{"hidden_size": 256, "hidden_act": "squared_relu", "positions": "rope", "tie_word_embeddings": "early", "parallel_block": false, "init": "normal", "weight_decay": 0.21, "final_lr_fraction": 0.0, "max_seq_len": 2048}
Each number is 128 + 32 x the weight over its row's rms, rounded and kept within 0 to 255. Layers, rows and columns count from 0. The size above them is the row's rms in percent of the matrix's.

# layer 12 MLP down (transposed), 2048x256, rms 0.0723, rows 1600-1699, columns 96-127
size [ 95 102 102  98 100 104 116  95  95 100 104  99 105  91  96 102  93 101 112 105 110  91  99  97  94 108  95  95  95 101  95  93 103  99  96 106 105 104  96  99 104 101  89  24 100 106 106  97  90 113 104  95  99 102 104  98 105  97 101 104  97 104  91 110 104  93 101 104 103 101  95  90 102 104 105 103  98 100  98  91 101 101  98  97 106 107  96  96 101 106  98  98  85 102 102  99 114 102 103 104]
[[123 170  88 121 169 120 159  59 184 136 137  83 139 130 173 139 134 164 128 144  68 140  92 114 132  87 105 164 148  63 146 183]
 [152 105  98 164 177 101 121  91  94 128 145  29 152 147  91  93 118  89 138 175 117  78 122 212 200  89 150  90 121 151 124 135]
 [149 126 130 136 113  82 168 168 152 107 163 143  71 110  79 122 108 141 153 142 135 184 146 133 143 135 122 135 153 124 147 192]
 [140 160 133 156  81 159 120 107 143 112 152 169 134 113 167  96 171 106 112 119  85 156 198  63 169 140 130 137 137 142 108 156]
 [136 121  81 115 118 188 155 115 145 148 153 170 166  81 102 119 139 103 114 126 126 121 119 150 112 155 115 129 131 148 144 197]
 [136 104 108  98 126 195 158 115 133  75 104 130 149  96 134 137 119 140 163 141 111 121  98 173 160 121 167 122  97 110 122 136]
 [112  98 174 125 141 103  67 105 160 140 128 131 129  86 115 114 144 162 151 212  98  47  97 163 177 158 120 155 158 129 133 103]
 [130 197 124  76 104 127 160 107  85 104 153 165  82 175  97 122 126 130 131 141  58 123 106 192 177 108 112 131 164 128 156 129]
 [ 92  63 123 120 182 134 175 109 148 102 141 104 155 115 153 144 119  91 170 122 126 169 123 104 111 150 147  84  82 151 168 115]
 [171 121  90 171 106 143 102 105 131 141 130 109  58  96 122  90 140 128 102  93 149  80 152 125 117 154 142  67 169  77 106 184]
 [119  82  79 151 168  80 145 146 120 176 129 125 106 151 168 150  90 149 147 169  46 222 160 114 118 152 158 121 115 153 105 141]
 [121 117 115 149 168 130 181 126 154 111 109 127 134 138  91 113 123 152 164  99  69  96 108 138 148  95 123 110  97 133 143 170]
 [115  82  60  84 143 157  91 170 154 103  74  87 156  73 133 108 142  90  52 165 146 164 201  62 181 130 110 115  88  71  99 150]
 [174 113 119 101 138 136 197 122 172 163  91 128 104 147 130  88  82 118 101 159  86  97 188  88 115 101 138 177 136 110 140 133]
 [ 52 132 125  64  82 136 116 164 130 110 140  56 178 154 137 111 150 124 143 162 133 130 113 138 153  92 113 146 130  78 121 156]
 [183 146  93 175  69  97 154  64 175 138 116  83 146  76  84 167 148 152 148  94 118 202 117  81 182  45 127 127 153 129 136 155]
 [124  88 127 180 134 120  99 101 133 164 112 141  65 164 117 103 102 124 105 153 106 133 106  98 127 169 153  64 150  66 139  84]
 [ 88 103  64 153 109 123 116 173  86 124 129 165  61  96 167 149 151  97 129  95  71 130  65 160 127 121 139 167  75 109 174 137]
 [109 132 139 154 151 153 241 150 194 141 168 129 169 100 127 144 114 102 124 114 102  84 130 159 123 172  76 138 113 153  53  92]
 [107 143 113 109 128 132 137 158 128 109 139 126  65 154 143 104 130  88  99 105 115 130 132  68  46 100 138  99 139 156 128 118]
 [138 139 175 111  89 143 121 128 102  71 171 167 111 149 126 133  96 145 127 186 111 147 168 138 156 139 110 120 129 123 172 117]
 [192 167  75 138  93 140 113 179 100 121 131 102 119 160 112 120 141  83 179 119 165 127 135 139 140 113  91 128 113 101 180 157]
 [ 84 135 130 133 119 159  97  85 109 105 105 106 126 174 114 125 156 124  78 146 109  91 113  89 167 146 108  77 140  81 162 141]
 [176 129 174 123 114  78 174  76 140 125 139 125 128 128 180 199 148 105  90 142  65  91 107 144 135 135 126 161 119  97 148 138]
 [150  71 100  69 113 115 131  81 198 114 124 109 111 135  72 138  77 118  94 154  96 139 106 194 112 112 165 122 175 160 133  99]
 [157  76 111 117 179 140  98 124 177 136 208 164 136 114 131 152  86 109 141 104 105 130 159 172 173  80 118 170  97  87 158 158]
 [131 119 172 148 148 133 155 123 135 120 171 129 114  83 124 135 103 137 183 173 143 157 125 132 173 114 151 126 132 104 121 167]
 [ 74 156 101 124 158 165 125 146 140 114 176 113 173 106  97  68  99 111 150 157 136 101 176 115 147 113 172 103 168 128 151 147]
 [155 147 140 136 147 106  91 140  95  72 125 167 140 209 144 104 156 105 155 127 155 184  99 126 181 104  77 152 110  92  86 157]
 [160 160  37  49 130 126 132 127  93  73 174 127 144 135 103  95 102  88 120 160 179 189 158 123 155  89 134 149 124 152 149  60]
 [146 134 109 146  81 140 166  94 191 180 138 159 162 113 138 154 103 161 120 139 136 124 135 109 107  72 198 108 134 131  71 121]
 [121 177 129 153 161 136 170 181 162 107 103 162 112 150  80 144 154 205 125 160  96 129 129 117 107 132 132 154 149 154  92 170]
 [ 57 124 166 102 101  98 107 143 145  99 144 183 134 158  55  60 118 160 167  74 132  77  91 122 146  79 124 127 130 140 135 128]
 [161 123 117 128 156 134 168 108 115 104  80 135 117 164 124 133 126 123 127 171 124 135 145 140 132 164 205 123 105 159 130 119]
 [126 152 121 182 104 104 123 136 137  96  81 110 163 160 112 197 171 165 164 116 125 124  68  44 110 107 149 127 158 141 153 104]
 [121 148 127 129 106  90 127 105 129 163 170  93 163 111 146 166 137 105 132 140 174  81 146 140  98  47 161 174  85 111 114 142]
 [135  69 140 108  78 138 154 119 187 150 157 108 186 152 163 110 126 152 166 109 124 115 141 139 172  89  82 141 123 133  75 128]
 [113 150 187  99 126 136 129 157 111 100 116 111  90 131 144 105 105 149  85 100 117  94 118  94 127 163 179 103 124  92 104 134]
 [117 140 152 114 106 119 131 148 159 142 103 113  91 101  68 130  91 110 141 149 112 101 120 141 147 142 186 145 138 130 123 112]
 [116 127 136 124 170 177 140  99 166 137 129 138  73 157 112  67 102  78 171 129  87 137  97 203 120 157 108 129 234 134 137 114]
 [109 133 128 106 124 149 124 118 168 147  97 105 153  66 145 102 134 144 119 147 128 102 137 168 152 158 121 107 115 121  97 120]
 [ 88  88 117 154 109 111 170 151 126 112 118  56 161 123 176 114 125 192 167 149 132 140 139 112 169  66  97 105 160  98 168  99]
 [129 152  92  93 169  70 124 144 116 123 108 135  98  98 110 132 161  83 150 165 110 104 123 143 187 114 136 110 134 123 148 155]
 [129 133 113 156 126 131 107 148 126 118 132 168 135 167 131 120 125 125 132 100 152 191 129 139 119  61  90 131 118 136 126  27]
 [ 98 103 100 138 135 127  62  90 154  90 137 117 209 122 186 144 123 102 126 156 182 133  90 137 115 129 138  97 151 203 129 125]
 [128 112 127 142 131  98 154 121 106 160 204  93 130 108 160  97  86 137 125 171 153  98 118 158 132  98 138  98 154 176 157 122]
 [165 109 161 134 117 129 149 104 113 105 136 141 140  94 133 169 145 121  66 138 148 182 147 147 123 141 180 123  85 120 124 103]
 [151  78 176 118 117 111 135 109 109 108 111 110 134 180 119  90 115 152 106 126 101 141 149  97  76 126 153 116 165 122 120 111]
 [111 119 100 150  93 136 101 163 176 114 128  93 127 143 100 163 149  96 122 124 114  66 108  95 173  84  86  70  76 116  93 122]
 [ 95 107 123 193 102 125 151 125  70 120 148 144 145 114  90 167  70 139 116 112  85 109 111 177 189 189 130 134 106 104 135 156]
 [102  89  70 139 144 114 163 161 187  93 104 119 149  94 116 118 135 138 114 119 164 171 108 159 142 147 155 121 111 155  82 165]
 [107  92  92 105  85  94 174 140 147 120  45  65 129 154 122 170 143 101 150  70 132 138 117 124 114  88 131 136  99 123 142 145]
 [122 113 147 129 167 134 114 128  70  72  93 163 230  67 112 121 170 151  95 124 175 195 128  91 147 121 109 109 172 194 195 128]
 [121 108 129 158 145 121 122 126 109  98  82 110 115 118 128 148 163 165 112 140 145 141 153 116 142  78 153 120  97 146 154 148]
 [121 105 141 118 106 137 169 123 139 155  72 169 133 168 142  83  96 100 104 135 120 107  77 149 102  75 132  93 152 144 147 136]
 [156 177 174 114 145 111 111 128  88 121  69 144  69  78 154  59 111 130 145 125 102 117 116 165 139 110 147 137  99 122 125 100]
 [120 132 140  58 135  83 118 143 118  94 132 141 125 141 161 107 133  59 104 146 143 194 143 127 117  78 130 126 177 156 154  50]
 [144  88 144 115  41 159 194 174 122  85 161  83  95 124 198 149 165  80 140  69 139 103 145 129  78 103 120 110  95  85 123 127]
 [ 87 161 159 110 138 155 148 130 121 129 127 162 187  88  44 134 119 131 135 127  96 106 107 143  88 178 176 170  96 129  27  68]
 [132 177  86 104 156 154  85 114 161 125 108  83 121  95  73  83 102 140 116  95 120 129 125 152 135 163 109 100 148 103 132 145]
 [ 79  63 118 154  96  61 139 148 133 136 142 169 158 119  46 159 139 131 145 153  97 132 125 118 156 117 161 137  85 110 157  87]
 [168 124 153 109 154 110 136 154 120  48 115 137  72 126 148 147 125 136 145 110 142  78 122 207 140 140 100  77 151  70 109 129]
 [139 123 162 182 166 148 134 185 115 144 115 154  76 129 114 172 122 111  97 120 164 137 136 132 112  92  74 127  85 131  80  85]
 [112  46 138 131 154 127  70 135 151  78 141 136 167 120 133 165  97 119 198 121 109  77 109 153 107 103 168  84 150 138 135 112]
 [124 130  87 138 139 167 118 140  71 128 146 146  84 170 164 177 142 153 122 102 135 161 127 173 137 107 135 158 134  71 103 148]
 [190  75  70 125  93  92 148 165 108 128 132 141  94 150  95 137 114 124 147 149 163  55 139  93 178  90 105  92 132 156  99 139]
 [112 121 110  83  86 106 140 145 158 117  94  74 101 157 108 161 111  16  93 129  92 137 120 125  83  98 149 141 126 149 111 117]
 [ 92 144  78 146  90 126 136 120 105 110 104 132  79 179 161 130 150 194  70 149 125 101 128 188 153 119 140 103 108 107 101 120]
 [ 99 144 112 215  98  97 156 192 131 115 142 129 170 195 148 144  93  80  17 114 129 123 157 149  85 116 106 104 197 137 118 116]
 [105 177 120  93 153 112 136 143 113 134 124 114  91 155 194 178 140 126 129 129 104 122 153 167  94 153 124 149 107 139 136 142]
 [151 164 101 110 133  85 136  94 133  76 181 127 123 211 108 101  85 118 109 121 125 164 118 145 177 141 140 131 161 143 107 142]
 [110 132 170 143 119 189 158 114 139 162 150 132  99 101 129 136 107 147 102 134 106 133 147 100  88 109 150 135 136 121 116 131]
 [169  99 143 144 123 107 109  82 202 156 152 155 129  98 157  71 125 101 152 129  60  87 117 129 154 147  98  73 183 107 103 133]
 [102 103 201 174 144  92 143 152 136  73  91 167 121 125  68 112  92 141  84 203 133 128 123 189 144 176 146 138 176 105 141 134]
 [117  85 163 183 109 104  90  77 161 120 110  97  73 135 114 158 122 101 114 155 123 159 126 147 124 112 129 122  98 172  72  67]
 [140 117 164  84 195 107 100 133 203 170 166 150 107 135 135  89  95 127 138  63 128 149 133 149 154 173 143 119  96  83  77 128]
 [119 126 160 164 128 149 116 129 173  96  81  99 121 116 135 140 102 201 114 109 146 112 111  89 111 133 117 154 136 116  98 147]
 [168 218 122 125 143 172  56  65 104 149 141 173 180  96 125 132 115 114  89 108 111 129 114 116 148 144 133 120  91  76 141  85]
 [ 95  90 103 144 147  66 150 150  98 136 154 124 153 128 114 119 149 116 114  80  97  76 135  79 182 151 139 119 164 127 145 158]
 [124 139 138 161  78 163 173 107 197 129 181  85 150 130 186 100 104  56  99 105  86 141 164 166 108 105 149 131  96 160 108 168]
 [120 156 109 148 144 126 124  71 152 108 120  94 191 104 111 103  94  81  94 181  96 139 142 144 147 113 164  83 105 103  75  93]
 [139 179 117 126 131 104 113 142 132  93  91 118 148 192 140 117 129 120 128 119 141 145  91 135 111 115 138 128 156 113  89 152]
 [142 119 149 143 119 140 153 139 118 188 114 132 149 161 129 105 124 118  22 136  92 147 155  63 110 144 180  98 121 129  85 128]
 [ 95 137  91 112 118 134 134 141  59 165 143 148 105 186 144 160 149 154  98 119  92 116 118  83 139 132 153 120 126 149 106 119]
 [134 100 182  99 115 150  69 155 123 157 149  95 161  90 130 175 114 121 108  84 186 118 121  55 143 158 163 146 128  84 119 121]
 [113 163 137 238 157  59  82  92 167 121 120 102 156 128 120 138 150  75 102 145 108 102 130 129 106 174 152 134 117 107  93 137]
 [129 115 113  61  86 154 105 140 143  90 104  36 145 156 150  77 111 181 151 108 219 130 133 111 133 137 137 194 119 127  26 152]
 [ 80  64  91 149 123 121 139 126 134 121 113  97 114 118 127 130 148 100  59 146 143 103  77 136 143 139 135 125 142 157  89 132]
 [ 89 122 129 115 113 106  90 130  91 151 138 117 168 133 154  98 116 149 116 107 125 131 122 107 102  89 104  52 188  65 100 138]
 [110 134 100 223 147  70 119  44 141 112 103 163 178 133 120 165  89 133 154 174 154 207 108 147 105 114 123 112 132 154  95 124]
 [ 80 133 149  87 121  97 123 153 115 194 151  99  57 173 121 107 142 117  85 109 143  92 150 137 169 128 118 158 179 153 108 121]
 [116 134 155 128 181 106 165 141 132 133 139  75 151  99  94 121 126 167 155 184 161 164 181  77 145 124 107 118 113 119 103 147]
 [ 89 174 190 140 125  95 139 132 133 179 101 160 154 200  60 137 110 148  77  98 117 135 139 138 125 142 133  98 135  95 122 178]
 [142 109 127 192 124 139 113  74 168 141 130 145  65 126  84  70 143 141  97 102 193 124 168 106 105 125 173 137 143 131  98 107]
 [113 147 129 102 150  85 110 118 188 145 163 167  74  67 134  97 154 149 149 163 169 173 121 141 126  79 124 116  90 112 134 114]
 [152 158 100 106 128 129 113 115  57 131 108 113 121 186 143  90 151 136 156 140  80  71 167 104 161  98 133 133 105  93 201 116]
 [141 169 106  58 144 173 139 140 202 143 230 171 132 118 103 146  98 158 159 102 177 118 100 156 162  78  95 129 138 130 113 191]
 [ 63 113 100 145 100 105 176 143 133 180 135  97 150 141 111 114 120 151 148 109 116 206 100 119 155  47 137 183 128  94 219 116]
 [150 134  90 146  49 110 103 108 159 144 101  97 156  83 111  92 135  65 140 117 161 163 104 153  85  73 116 133 158 145 163 142]
 [107 126 106 176  81 127  36 135 109  51 169 140 113 122 141 137 167 119 104 164 117 137 104 112 150 133 103  86 121 133 115 174]]
# layer 12 MLP up, 2048x256, rms 0.0777, rows 1601-1700, columns 96-127
size [101 100  96  99 109 115  95  96 102 105  94 110  91 100  99  93 103 118 106 113  92  98  96  92 105  95  92  90 103 105  93 105  98  98 110 102 108  95 101 106 101  89  35 101 106 103  98  88 105 107  95 101 101 110 104 110  97  99 106  96 104  88 111 102  94 102 103  96 104  91  91 104 105 103 111  98 107  97  91  99  99 100  98 107 111  95  99 102 100 101  96  87 103 105  94 106  98 104 108  55]
[[122 115 119 131 137 126 143 129 117 161 150 128 103 171 152 148 148 203 133 145 191 133  95 201 168 151 118 192 163 155  76 114]
 [144 154 180 141  81 182  76 142 100 140 119 162 148 130 112 127 162 128 129 137 114 184 147 140 111 122  89 154 194 105  94 136]
 [197  99 145 136 122 145 173 179 152 184 124  93 142 159 115 161 100 150 157  97 164 148 126 122 156 150 120 121  62 120 110  90]
 [103 169 155 117  91 151 161 155 150 129 108 136 210 110  91 131 117  98  59 106 135 130 109 139 129 197  57 127 120 110 142  72]
 [137 155 112 137 159 151 156 119 136 138  93 103 118  70  93  98 144  94 189 104 122  68  82 111  76  97 113 103 105 138  72  66]
 [102 195 130 105  73  73 134 130 108 156  95 174 133 148  77  84 106 175 134 130 132  91 148 171  99 131 134 112 192 178  89 156]
 [146 145 127 136  88 137  79 123 110 107 157 120 100 163 136 182 154 135 138 103 105  93 113 165 177 155 163 146 137  94 152 125]
 [128 112 130 112 108 174  92 134 114  99  92 160 100 145  96 156 111 122 133 136 161 142 107 112 131 109  76 116 159 135 162 131]
 [ 96  79 162 126  64 199 127  88 108 133 136  92 119 177 117 152  96 124 125 128 157 153 164 170  57 163 144 118 126 170 119 135]
 [126 109 137 109 132 166  48 187 158 114  99 116 108 146 120 135 148 132 159 101 162 116 171 118 175 129  61  64 120 177 133 121]
 [125 147 103 144 133 135 110 111  90  79 148 144 180  95 124 157 117 135 206  69 129 136 127 101 124 146 119 132 131 143 146 130]
 [ 89  70 131 107 132 135 137 152 133 172  33 132 171 117 110 162 131 108 104 184 112 166 157 164 165 128 129 138 100 142 128 109]
 [146 133 155  86 174 108 157 134 140 193 132  68  95 132 136 142 140 123 107 148  78 212 128 182 132 130 137  96 139 132  89 100]
 [153 109  99 104 162 108 160  80  76  88 139 135 119 174 116 144 142 150 121 138 166 193 167 148  92 105 151 170 144 162 184  57]
 [ 79 188 144  83  77 126 168 162 112 167  93 144 111 188  98 115 122  87 118 171 147 117 150 155 132 109 159 146 154 146 133 137]
 [171 144 114 105 144 144 127 148 125 111 131 135 140 132 171 160 143 158 137  69 129 100 139 136 140 130  85 163 136 129 152 117]
 [ 99 155 185  59  82 122  56 103 144 101  83 115 137 113 123 117 161 205 157 117 217 193 164  83 140 102 132  64 125 172 151 118]
 [ 79 153 171 102 129 141 125 155  87 121  87 110 174 147 127 151 131 123 128 111 112 117  88 176 135 121 125 170 139 108  76  64]
 [ 89 165 179 122 146 104 147 169 112 100  99 127 138 117 151 113 139 116 117 150 161 135 145 164  63  97 109 142 114 133  96  81]
 [ 63 144 178 149 206  99 141 113 103 129  97 109 201 154 106 128  76  89 185 154 161 114 192 180 151 135  86 106 188 112 109  87]
 [151  87 162 134 136 116 141 124 136 147 134 101 166 104 134 136 133 142 191 154 122 152 159 116 146 131 126  91 124  86  78 126]
 [159 142 106  82  96 183  97 152 158 148 121  40 143 125  83 128 164 138 116 124 168 172 117 164 129 117 128 181 102 162 176 133]
 [193  96 237  96 111 108 145 120 120 136 115 136 105 124 147  86 157 100  93 115  91 165 138 176  50 145  78 138 142 107  79 151]
 [150  58 103 118 127 151 126 131 166 158 118 118 116 151  67 156 148 121 113 123  91 117 163 133  71 140  93 122 159  72 173  57]
 [114 141 128 113  73 182 104 135  96 113 126 139 128 193 110 110 120 140 113 140 174 117 204 112  93 117  88  90 121 118  83 107]
 [137 120 105 108 181  96  92 146 162 136 124 177  93 141 129 172 121 122 174 121 127  84 170 154 170 150 124 122 160  98  92 140]
 [183 164  99 121 148 120  95  75  95 179 131 123 176 123 133 184 139  96 125  36 128 169  58  83 171 124 120 157  98  85  66 118]
 [173 177 179 158  76 104 126 121 131 150  88 112 135  83 150 104 166 124  81 136 117  90 173 162 131 155 131 180 212 114 146 163]
 [ 88 138 136 145 102 191 143 143 119 111 146  77 144 116 106 139 113 159 155 152  80 125  94 116 151 110 126 174 130 100 105 148]
 [155 133 141 125 222 127  63 138  41 108 116  78 133 127 127  96 130 103 138 127 182 162 166 148 105 196  83 127 144 134 137 130]
 [124 107 164 144  80 132 146  52 115 148 174  71 172  93 200  87 114 191 107 107 124 168 155 138 122 140 163 140 139 148 106  91]
 [ 99 188 169 118 122 143 117 107  92 144 116  64 135 167 125 162  63 136  94 151 165 128 168  93 185 159 101 126 146 151  95  90]
 [108  96 130 129  76 126 100  97  78 110  78 102 205 142 144 157 156 147 131 112 132 126 161 131 110 129 154 110 194 140 162 156]
 [105 166 121 138 138  98 133 139 164 145 116 134 191 119 169 126 173 187 108 127 184 193  50 103 163  99 128 130  89 162 113 136]
 [117 146 135  88 149 166 148 116 122 114 168 112 113 131 137 173 166  99 122 127 139 191 117 133 131 107 122 166 164 164 160  89]
 [ 53 104 149 127 176  97 117 179 154 117 130  93 159 132 166 108 141  99 155 183 184 104 134 177 124 106  96  91 199 120 113 175]
 [148 159 177 144 115 170 102 158 130 176 120 142 104 109 133  99 118  84 118 154  92 126 141 148  86 128 156 140 175 155 138 134]
 [142 184 126 173 185 103 136  86 119 180 124  48 154 101 120 118 120 176 124 116 129 157 148 136 114 146  85 130 133 121  89  55]
 [134  76 120 123 167 161 111  63  89 116 117 108 116 167 124 177 146 190 127 145 145 162 138 103  86 111  88 127 160 156 147 133]
 [187 144 127  87  73 176 116 130 154 142  83 180 102 230 182 191 156 105 138  70  90 125 104 136 104 133 152 153 148 141 157 148]
 [108 111 160 150 189 173 124 101 114 148 138 125 152 144 130 106 129 154 162 127 145 117 114 129 207 112 129 101 137 123 140  94]
 [157 145 129 118 121 148  87 123 108  98 100 175 177 119 103 159 170 121 198 139 152 197 129 156 131 156 129 146 154 124 113  76]
 [131 137 116 128 122 138 127 113 118 123 147 130 144 143 136 144 180 143 166 121 153 165 121 122 118 149 107  93 172 145 105 146]
 [136 147  86  87 126 145  77 117  64 146 143 127 145  97 160 125 123  86 138 118 148  90 182 121 138 207  95 112 111 184 118 106]
 [158 136 131  65  74 137  81 113 114 128 140 117 134 143 166 181 170 112 104 102 193  74 167  99  77 145 132 112 142 120 188 101]
 [109  73 171 111 145 151 140 189  90 161 158 118 142 142 112 152 100 187 114 126 146 189 121 162 111 132 141 155 123 125 148 146]
 [ 96 197  81 106 157  99  74  46 126 116  83 129 106 124  98 158  84 158 142 126 129 139 172 114 144 114 154 146 165 176  95 116]
 [143 210  94  99 134 151  79 127  41 102 133 112 122 141 162  86 161 166 121 151 114  88 122 117 108 159  61 199 133 120  92  93]
 [123  76 100 130 136 104 118  74 119 171 119 132 162 102 131 183 128  93 129 114 167  95 108 152  60 117  72  83  97 215 152 152]
 [122 184 190 102 133 188  91  76  89 122 148 106 118 183 162 174 105 147  92 136 125  85 158 108  75 122 125 146 108 144 128 102]
 [129 123  82  82 172 104 155  79  92 164 168  90 139 142  88 160 103 124 151 108 120  87 161 126 181  94 128  84 181 171 199 102]
 [185 112  99 129 153 134  77 152  99  98 113 109  80 117  94 128 169 149 127 114 103 113 127 162 151  97 125 119 152 107  61 120]
 [138 124 147 133 158 177 130 141  70 105 141  99 165 143 218 125 171 136 129 152 156 128 118 117 165 151  95 148 124 215  69 134]
 [ 99 132 159 113 144 116 145 148 152 201 120 120 131 165 167 143 133 120 139 129 131 205 113 181 160 119 129  82 145  79 103 191]
 [131 158 164 111 200 143 167 103  75 134  68 135 100 101 157 160 138 145 146 106 171 166  89 115 150  71 157 144  98 191  53 113]
 [138 135 101 155 105 145  95 121  31 118  85  97 125 111 117 134 120  88 117  38 127 185 156 126 169 140 103 156 232 177 124  90]
 [166 148  71 109 139 145 120  55  92 126 145 154 133 130 129 162 168 190 139 149 117  79 167 111 142 169 135 151 111 183  57 129]
 [117 181 127 120 111 144 132 129 137 111  94  98 148 112 160 143 227 156 158 150 142 111 143 121 146 113  74 151  99 157  83 106]
 [ 80 106 136 161 105 124 139 157  94 160 151 154  85 172 120 185 108 104 126 197 106 152 112 100 136  99 142 107 210 164 164  97]
 [ 83 126 121 122 152 176 113 101 126 183 184 115 173 135 202 116 116 128 168 114 148 118 110 160 108 106  75 103 186  70 115 107]
 [125 173 139 135 158  98  50 158  85 127 108 133 106 159 156 159 108 134  89  34 135  98 117 118 147  84 143 123 143 109 121 128]
 [172  93 153  61 130  92 123 112 120 150 109 140 110 152 117 139 145 128 141 112 144 134 160 165 163 144  49 152  72 130 176  49]
 [119 109 151  54 183 142 135 166  88 135 141  56 165 120 114 123 161 138 124 187 136 139 132 103 147 113 140 121 131 158 154 137]
 [131  75 117 114 147 122 116  87  78 113 110 157  77 198 114 101 142 125 121 124  45 118 123  83 190  99 131 144 156 150 146  78]
 [209  94 148  94  52 152 105 134 112 135 163  90 140 126 133 108 144  99 178 127 132 155 182 150  29 107 122 133 164 130 137  95]
 [135 129 137 108 164 145  92 123 112  93 103  78 173 134 167 183 112 128 101 106 150 100 154  97 161 177 103  97 108  80 129 119]
 [102 108 127 132 122 133 110  82 147 194 160  28 126 174 173 143 179 135 128 157 145 105 112 145 118 173  95  89 234  99 148  80]
 [143 147 123 125 108 127 142 113  75 121 126 120 165 142 181 178 162 148  90  95 161 102 141 115  58  69 109 150 121 137  58 147]
 [108 143 128 134 173  83 101 146 155 124 132  92 211 103 131 115 145 154 113 103 115 137 140 168 131 143  72 125 110 174  55  99]
 [175 186 154 162 162  82 100  82 113  86 132 144 147 173 112 107 157 137  93 138 155 152 136 108 133 153 137 107 146 159 106 123]
 [112 129 126 131 134 129  81 123  59  97  47 195 106  79 101 105 144 151 142 121 118 145 141 171 177 111 121 105 222 141 107 151]
 [ 76 162  72 136 166 129 100 139 102 135 136  98 151 129 131 192 133 136 128 142 184 122 136  72 136 121 125 189 112 182  72  97]
 [ 58 103  94 104  99 129 122  75  99 207 142 107 127 104 124 143 172 112 133 126  85 128 125 119 123 212 128 151 150 114  85  89]
 [184 142 146 135 104 160 161 157 126 141 127  60 111 188  91  99 137 106 122 135 126  94 173  97 133 153 128 142 167 193 154  96]
 [120 113 174 131  86  93 120 162 120 135 133  80  82 154 112 118  95  86 113 154 116 125 121 123 116  89 134 112 185 132 154  84]
 [161 131 178 138 163 204  90  88 169 147 152 167 152 130 188 127 168 137 120 150 149 160  88 155 136 126 115  98 136 121 162 148]
 [141 110 103 130 175 165 169  45  85 104  84 135 158 187 117 145 142 110 165  89 189 154 198 125 111 140  74 119 137  90 123  90]
 [109 114 184 149  84 184 104 165 130 133  82  86 173 111  67 132 123 135 107 138 143 135 148 102  76 155 148 137 108  99 109 115]
 [145 138  98 120 160 147  58 144  93  83  87 195  93 160  80 138 139  90 201 152 164 121 155 149 168 150 112 104 147 122  97 173]
 [116 164 121 142 134 232 133 127 120 119  80 168 151 138 144 174 138 153 152  35 192 120 179 130 146 170 151 164 110 124  59 122]
 [187  63 125 123  81 114 160  66  72 197 135 127 156 153 111 167 151 146  78 127 129 160  82 104 132 159 116 168 151 109 142 159]
 [110 118  97 115 175 134 144 165  86 125 149 181 129 104 111  97 138  62 108 128 116 119 123 154 149 129 116 194 173 166  99 114]
 [144  71  76 139 160 144 161 124  84  97 140 124 197 124 121 159 118 139 123 118 140  98 102 131  85 204 117 163 149 135 132 105]
 [160  92  97 187 110 157 112 140  81 161  95  92 145 104  68 131 155 101  89 142 107  97 177 140 145 177 128 142 134 155 125  92]
 [146 133 113  90 183 117 155 152 133 178 141  65 147  97 104 108 189 141 145 164 128 125 149  98 113 113 104 106 109 153 147  51]
 [164 103 149 109 124  74 133 114 160  80 146  99 132 106  70 129 141 109 136 150  95 113 149 193 153 163 137  87 153 113  82 124]
 [182 189 189 109 143 159 122  89  65 111 122  95  99  88 169  91 117 102 156 141 112 162 159 120 108 210  87 112 155 130  30 100]
 [149 141 157  98  64 160  45  99  96 131  72 164 133 161 146 146 106 115 134 127 162 121 120 151 147 163  99 114 123 148  88 152]
 [119 113  95 162 170 119 145 141  57 160 147 104 154  96  69 120 140 181 126 179  80  80 170 174 166 202 108 122 179 172 118  48]
 [ 77 147 173 101 148 138 145 121 124 130 121 162 136 111 149 158 109 104 112 136 139 126 126 147  72 133 110 151 180 116  43  93]
 [ 55 120  92 105 132 117  65 117  72 115 130 112 120 122 159 116 128 115 119 147 101 120 170 153  87 184  84 123 154 158 127  93]
 [113  80 139 145 200 189 103 102 127  92 126 162 130 150 143 159  97 161 139 127 118 147 116 169 136 207 113 136 133 117 155  96]
 [135 105 119 147 128 146 178 176 104 132 117 229 129 175 168 123 151 171 101 105 143 130 185 201  71 116 129  86 162 146 117 156]
 [133  81 100 121 171 170 114 125  89 100  82 110 152 123 150 155 133  77 126 144 140 183 122 149 205  99 155 155  93 189  69 122]
 [104 156 184 144 134 121 113  74 119 156  64 103 176  52 119 165 124 192 110 165 145 144 159 136 117 142 137 190 175 122 168 105]
 [124 147 168 116 146 139 125 107 117 134  63  99 129 104 115 133 147 101 118 110 117 141 156 108 108 150 135 141 173 105 174  60]
 [177 152 122  59 111 137 135 122 126 137 116 230 109  93 125 165 116 111  97  91 113 101 128 127 174 154 118  65 110 147 101 150]
 [206 110 106  98 113 110  97 109 117 150 121 148 111 109 123 112 122 140 109 183 191 124 112 158  66 180 107 155  88 163  96 132]
 [162 138 154 140 104 197  78 147 118 189 134 129 126 125 132 128 128 210  85 171 133 123 109 126 181 109  81 168 122 138 133  93]
 [114 128 144 144 142 105 117  26 137 173 129  95 151 170 126 189 174  98 146 126 210 174 122 118 102 142  27 110 175 123 113 102]]